Part of a small language model's weights: 16 heads of 32, no biases in attention or MLP.
Each number is 50 + 10 x the weight over its row's rms, rounded and kept within 0 to 99. Layers, rows and columns count from 0. The size before them is the row's rms in percent of the matrix's.

# layer 6 attention query, 512x256, rms 0.0426, rows 0-25, columns 0-63
106:58 54 52 57 55 45 61 49 62 62 33 49 71 61 47 46 59 57 47 41 36 56 58 46 64 44 55 42 44 43 44 40 54 32 46 29 54 39 44 45 44 56 40 44 40 43 46 61 53 40 76 46 46 50 48 55 51 62 41 58 49 46 55 62
098:58 42 36 43 51 43 53 43 58 60 46 63 49 68 57 54 25 47 44 42 39 59 42 44 48 45 50 34 38 71 45 33 47 50 43 31 52 61 50 64 46 43 56 57 32 49 48 54 42 38 69 56 41 52 27 50 43 64 59 47 39 55 53 74
090:62 56 53 46 59 51 67 28 47 66 52 58 72 56 57 57 56 50 40 39 52 50 60 46 67 37 62 47 34 56 41 28 54 33 35 48 48 45 50 43 59 51 37 46 58 59 59 51 47 36 58 56 43 60 46 58 31 57 69 36 48 61 57 54
099:53 45 39 46 57 63 57 53 66 66 46 60 62 51 56 38 38 41 30 43 33 50 46 53 48 59 49 41 30 50 36 40 36 47 52 23 45 63 51 51 51 46 47 40 18 42 53 51 37 44 66 47 59 41 31 46 38 61 51 49 36 50 63 76
094:45 57 46 44 55 56 50 51 55 56 40 53 62 49 50 38 56 58 75 30 58 43 61 54 59 49 41 38 46 63 48 48 46 62 48 43 49 79 49 67 45 46 53 43 49 54 43 36 37 51 56 47 49 59 41 64 20 67 50 59 52 53 49 67
094:25 67 58 46 43 68 64 39 53 55 35 61 48 36 50 43 39 63 24 43 47 62 29 38 45 47 53 41 68 40 36 57 43 52 51 50 50 54 62 54 56 34 52 55 46 55 51 41 40 63 62 54 48 57 40 53 47 36 47 45 52 51 54 67
098:48 50 53 42 56 68 59 39 42 35 58 51 42 35 46 39 45 49 41 43 54 43 63 58 54 66 40 58 51 43 65 61 44 50 45 50 58 34 51 52 46 61 56 43 46 41 57 58 45 46 60 58 51 53 63 41 66 54 53 36 42 52 32 56
077:29 65 40 54 51 61 34 56 62 52 48 56 43 41 40 42 44 52 45 68 46 47 48 54 46 42 34 41 45 35 46 34 39 54 65 45 43 68 56 62 47 19 50 59 25 52 36 44 27 72 71 56 27 44 38 61 52 53 57 45 65 53 58 56
100:49 51 59 51 40 44 70 65 45 67 80 59 53 49 54 45 46 34 35 50 39 43 35 47 58 37 59 39 52 53 55 51 62 53 55 61 52 53 49 46 48 62 63 64 39 47 53 78 57 58 58 50 54 72 33 40 29 35 42 53 53 43 60 47
106:59 52 42 57 43 49 58 60 31 46 60 49 49 37 67 46 60 49 55 49 41 50 31 61 60 51 42 64 48 40 53 41 63 37 50 53 40 51 49 66 41 69 54 41 45 52 38 40 66 44 71 61 57 54 65 56 67 40 64 59 51 58 37 50
099:60 51 35 55 37 45 40 42 43 45 55 38 58 73 54 45 60 51 62 32 51 47 60 58 38 62 62 61 55 41 58 56 54 50 53 59 53 40 51 40 50 68 66 56 59 52 51 47 58 36 40 36 81 62 56 41 55 43 47 43 61 49 49 43
108:60 47 46 44 34 58 42 41 58 42 59 61 49 68 45 52 53 45 64 32 53 33 54 56 39 43 54 53 48 35 44 54 64 55 55 62 51 37 48 51 40 59 51 44 52 66 48 58 58 66 41 38 47 47 56 52 42 60 25 76 47 68 67 54
105:69 54 57 37 56 34 38 49 40 56 39 74 50 40 48 50 59 48 36 57 55 46 44 39 32 41 51 57 44 43 58 58 58 43 49 51 51 34 52 45 59 35 35 46 62 35 48 44 56 51 65 38 32 39 34 50 48 61 57 53 53 66 72 40
096:61 51 65 41 47 52 51 50 57 43 50 56 64 38 60 42 56 47 68 43 46 54 29 42 52 41 46 49 49 48 51 49 67 57 41 51 51 48 43 41 63 48 49 51 59 47 47 61 65 66 54 62 40 54 48 42 47 50 52 61 53 51 64 56
101:49 48 49 34 33 59 67 55 66 57 53 49 41 43 48 38 44 41 30 50 59 50 43 27 49 40 60 57 42 50 46 50 58 49 37 64 50 49 49 42 56 50 52 68 47 62 30 42 42 41 40 43 53 34 45 31 41 34 53 49 45 55 52 53
101:47 49 67 50 55 37 34 68 51 49 58 40 37 46 41 62 49 48 69 54 49 60 48 54 46 59 46 42 52 65 62 47 46 54 51 52 35 34 43 49 45 63 60 47 67 50 40 42 57 41 29 30 44 49 59 60 51 52 40 58 47 55 35 38
140:38 60 52 48 57 63 55 46 40 33 60 49 57 43 51 50 59 45 69 51 66 53 56 54 53 49 46 69 55 48 62 65 51 56 67 67 45 43 65 51 57 51 44 51 66 56 47 35 53 61 30 53 55 55 59 45 56 33 59 50 56 39 38 51
095:35 49 53 65 60 38 61 33 57 62 41 39 65 61 48 52 57 56 43 50 39 57 44 49 68 38 61 49 53 38 53 36 58 27 43 49 53 43 28 35 62 56 32 52 55 60 47 58 46 39 68 43 37 59 42 48 47 52 57 31 48 58 51 50
090:33 54 57 50 57 45 51 54 57 55 62 48 48 46 41 50 71 61 52 64 40 44 36 48 54 46 48 68 49 42 61 49 50 45 52 54 42 28 50 25 50 57 49 46 66 48 36 48 53 64 39 54 47 54 61 47 60 34 53 53 47 45 37 40
090:56 61 56 51 67 44 54 34 48 61 66 39 54 54 47 61 60 46 48 65 34 59 42 44 57 52 56 60 36 47 59 48 59 38 20 51 46 48 49 40 49 55 41 53 69 59 51 50 53 40 47 48 30 37 53 62 42 40 61 38 58 59 48 45
088:56 51 38 62 47 49 59 53 49 58 56 42 45 51 36 57 58 64 57 53 39 57 50 57 73 56 48 76 62 52 69 38 45 59 38 62 56 35 41 40 41 58 48 63 54 45 50 45 46 45 36 50 50 33 56 45 44 46 36 54 58 37 37 36
085:38 41 38 52 62 43 46 53 79 57 66 54 56 57 62 34 41 52 46 58 57 51 43 30 49 44 43 35 66 53 43 54 43 59 72 27 42 74 55 52 59 49 47 58 57 39 53 73 45 55 58 40 68 55 50 53 48 56 58 45 53 59 68 55
096:55 50 47 64 34 62 46 55 45 39 51 53 49 52 63 32 49 43 35 38 56 37 60 29 32 47 39 42 47 56 44 63 54 57 69 45 61 88 60 48 53 46 57 49 29 40 43 59 41 61 52 42 57 68 55 34 44 59 55 30 46 39 43 56
129:63 41 41 47 46 47 45 35 50 50 35 47 53 66 48 49 35 53 44 51 45 43 42 71 58 50 49 34 48 48 35 48 55 61 53 32 57 56 45 64 45 53 48 52 38 73 64 43 49 39 63 49 57 48 43 45 42 67 47 38 36 50 47 52
100:54 52 63 46 42 53 63 46 41 53 34 66 45 53 58 45 46 56 42 34 60 46 43 49 40 50 54 41 48 63 51 66 45 58 53 54 67 50 52 67 52 40 32 46 38 55 51 52 55 51 63 40 37 57 35 61 40 58 39 46 45 57 60 82
100:36 51 55 51 40 62 53 64 72 52 34 64 42 43 52 32 47 36 54 54 58 46 47 49 38 54 46 33 57 54 34 46 37 42 54 49 60 65 58 52 58 35 41 54 42 42 45 54 45 62 62 55 36 67 49 59 39 51 42 49 62 40 57 58
# layer 6 attention key, 512x256, rms 0.0427, rows 0-24, columns 0-63
138:63 45 48 45 46 32 45 46 52 59 39 43 55 54 42 49 41 61 37 47 43 46 44 57 47 61 54 35 47 51 42 34 46 50 49 28 56 60 50 64 39 66 65 46 34 65 66 52 41 27 53 44 42 34 33 48 48 67 40 47 26 52 49 50
096:50 42 49 45 54 43 47 58 57 50 47 44 53 45 63 55 32 60 33 46 39 45 42 69 43 68 46 38 50 56 52 36 48 54 36 37 55 50 38 68 28 57 64 41 52 56 60 55 51 33 56 42 43 40 49 52 47 67 42 48 25 52 54 50
079:61 38 52 57 57 53 52 52 52 57 46 40 31 49 43 50 38 48 39 46 38 42 60 66 35 55 51 36 56 42 45 52 28 62 57 40 53 48 55 53 37 61 57 55 45 65 72 53 53 48 39 43 50 33 38 49 53 49 45 35 33 58 57 43
088:58 42 47 66 48 54 55 59 46 57 48 45 39 52 48 49 34 43 46 38 45 42 39 66 34 57 49 25 59 53 45 39 36 63 55 32 61 47 50 59 33 58 66 45 46 61 59 51 62 36 52 58 43 43 29 44 53 43 44 33 32 43 55 49
078:52 45 42 59 35 59 58 56 51 55 48 42 30 55 51 38 38 46 29 57 37 42 55 53 50 54 53 38 52 31 53 45 38 51 47 44 52 47 45 30 48 64 50 51 53 42 43 60 66 34 45 40 47 35 38 41 55 46 45 38 40 51 65 36
074:64 50 62 61 42 43 31 38 58 44 60 49 37 49 33 42 65 63 62 59 45 55 67 45 58 38 58 67 31 34 42 36 64 61 53 45 59 56 50 35 51 38 46 57 56 57 51 57 34 66 60 48 51 40 52 48 62 65 47 49 60 46 31 51
098:48 51 44 68 63 42 53 60 46 54 41 56 49 40 71 39 51 39 56 53 59 34 45 48 48 40 43 45 43 55 52 48 64 43 59 74 38 47 38 52 43 60 40 45 64 44 56 37 58 33 48 38 52 44 42 69 45 59 56 45 36 54 64 40
201:62 36 50 49 47 45 53 49 56 57 51 43 47 57 47 53 22 56 50 43 39 47 42 62 40 59 53 30 53 50 38 41 43 53 50 22 53 53 45 69 40 60 56 54 43 60 60 53 40 32 55 49 56 42 38 49 50 61 30 43 30 35 43 54
090:58 55 51 50 56 48 65 36 43 43 41 35 41 39 43 54 38 48 57 56 56 60 56 57 40 47 64 53 39 48 39 61 55 52 44 36 38 71 54 56 62 46 54 48 54 67 49 28 40 49 54 39 57 46 70 51 62 58 39 47 53 37 33 58
103:50 63 44 33 40 58 57 42 42 50 49 37 50 46 52 46 41 50 58 37 59 42 50 39 64 50 52 62 45 46 51 66 74 55 38 74 40 35 43 52 44 48 41 68 62 47 39 49 58 66 23 56 56 46 54 49 53 49 38 62 64 52 67 57
090:45 52 63 60 65 51 74 54 42 54 57 53 65 60 69 58 48 35 50 41 65 46 53 50 45 40 28 58 56 64 51 70 47 49 56 50 42 37 34 53 47 62 45 44 55 37 59 66 62 57 42 38 27 41 48 50 51 48 65 52 58 61 53 62
105:39 50 70 50 42 31 64 39 57 56 42 42 49 67 32 57 56 51 30 51 53 62 53 41 52 62 45 53 54 39 44 55 41 60 49 15 61 49 30 53 50 59 57 59 35 45 53 56 54 46 57 38 68 45 24 41 51 58 51 54 46 55 54 41
100:42 61 51 44 57 48 54 46 50 55 48 46 53 45 34 57 49 57 48 66 61 48 72 49 50 56 50 42 45 60 39 56 53 58 59 37 54 62 62 51 39 35 66 51 40 73 49 48 36 65 56 60 60 58 45 55 53 36 48 43 49 39 52 53
088:45 55 47 59 34 53 58 56 35 56 50 55 35 58 45 56 44 56 47 32 56 65 63 42 46 57 37 44 56 39 30 81 44 60 37 40 60 52 37 64 35 54 60 57 30 58 26 42 48 47 60 38 45 46 34 57 63 42 60 48 37 58 43 58
094:65 64 53 52 61 30 37 50 24 37 47 57 44 46 44 58 51 48 46 53 48 40 55 71 42 47 41 49 48 42 38 47 46 55 49 32 51 30 53 43 59 51 66 48 50 49 38 63 42 46 52 64 64 56 57 43 55 54 50 41 41 44 45 55
094:35 50 54 41 43 48 49 29 51 47 46 65 68 44 52 58 55 52 38 57 56 46 46 49 66 41 46 51 50 47 53 38 53 54 43 48 52 47 41 32 46 57 46 54 44 31 40 63 52 45 56 40 47 48 63 43 43 52 61 46 41 54 59 49
092:57 65 36 52 46 54 55 43 49 66 51 53 58 65 35 42 53 43 48 28 45 39 38 44 45 48 56 57 44 31 51 66 53 46 54 52 47 42 56 42 60 49 50 59 47 40 60 47 61 67 46 53 53 53 43 44 40 54 57 44 47 61 44 58
086:69 47 53 48 45 68 39 50 29 65 50 48 40 56 31 51 24 38 42 45 44 45 43 61 32 65 68 51 44 46 40 44 37 65 58 16 47 52 45 58 42 64 59 44 41 47 61 47 69 53 41 44 59 37 24 44 53 46 50 33 25 59 44 41
094:45 57 48 50 50 52 43 38 39 34 43 55 59 45 44 36 60 44 59 53 67 57 61 33 58 43 62 66 45 43 48 65 60 48 45 63 50 59 50 45 62 43 35 55 58 48 45 49 55 76 50 45 56 63 62 44 36 42 50 57 67 47 53 44
100:34 64 51 42 60 64 38 37 38 44 49 63 43 30 42 41 55 48 49 33 57 61 73 43 35 48 73 63 48 40 35 58 40 46 60 57 55 51 59 34 53 36 47 45 46 54 46 33 52 62 48 63 54 52 61 42 41 40 47 34 59 46 41 53
102:37 53 47 52 48 51 57 39 46 56 73 62 72 48 59 44 72 53 60 28 61 47 36 38 59 37 32 47 61 59 51 66 38 40 62 67 67 58 69 52 72 49 45 57 49 57 57 60 51 49 53 57 43 60 53 59 40 56 44 59 62 43 49 57
107:56 51 41 50 44 41 45 67 49 39 36 37 41 49 44 69 36 51 42 52 28 59 44 67 20 54 47 30 41 48 53 49 33 52 51 39 56 47 65 54 53 63 68 41 39 61 50 47 51 36 56 51 37 53 46 45 44 46 36 45 42 40 48 56
090:65 47 45 64 56 37 62 65 53 42 54 30 31 63 49 69 37 40 43 45 44 44 48 58 37 46 30 47 51 58 57 59 41 54 55 50 31 42 50 55 57 66 39 39 49 58 58 50 63 15 48 35 47 34 55 50 71 42 61 40 59 57 52 50
053:62 47 58 41 63 53 51 57 43 63 50 36 51 50 59 39 23 53 50 47 42 60 50 61 38 58 48 62 47 62 46 47 39 55 40 60 52 51 38 49 44 61 46 43 56 50 51 54 64 49 40 37 57 31 52 36 57 44 57 38 27 75 72 46
105:41 46 54 62 42 50 52 45 53 44 47 40 32 54 37 60 49 47 48 35 50 48 50 70 36 47 38 39 55 51 30 62 46 69 45 22 44 48 36 49 53 47 58 55 51 48 63 44 50 45 53 35 59 55 26 52 57 45 61 35 40 37 39 41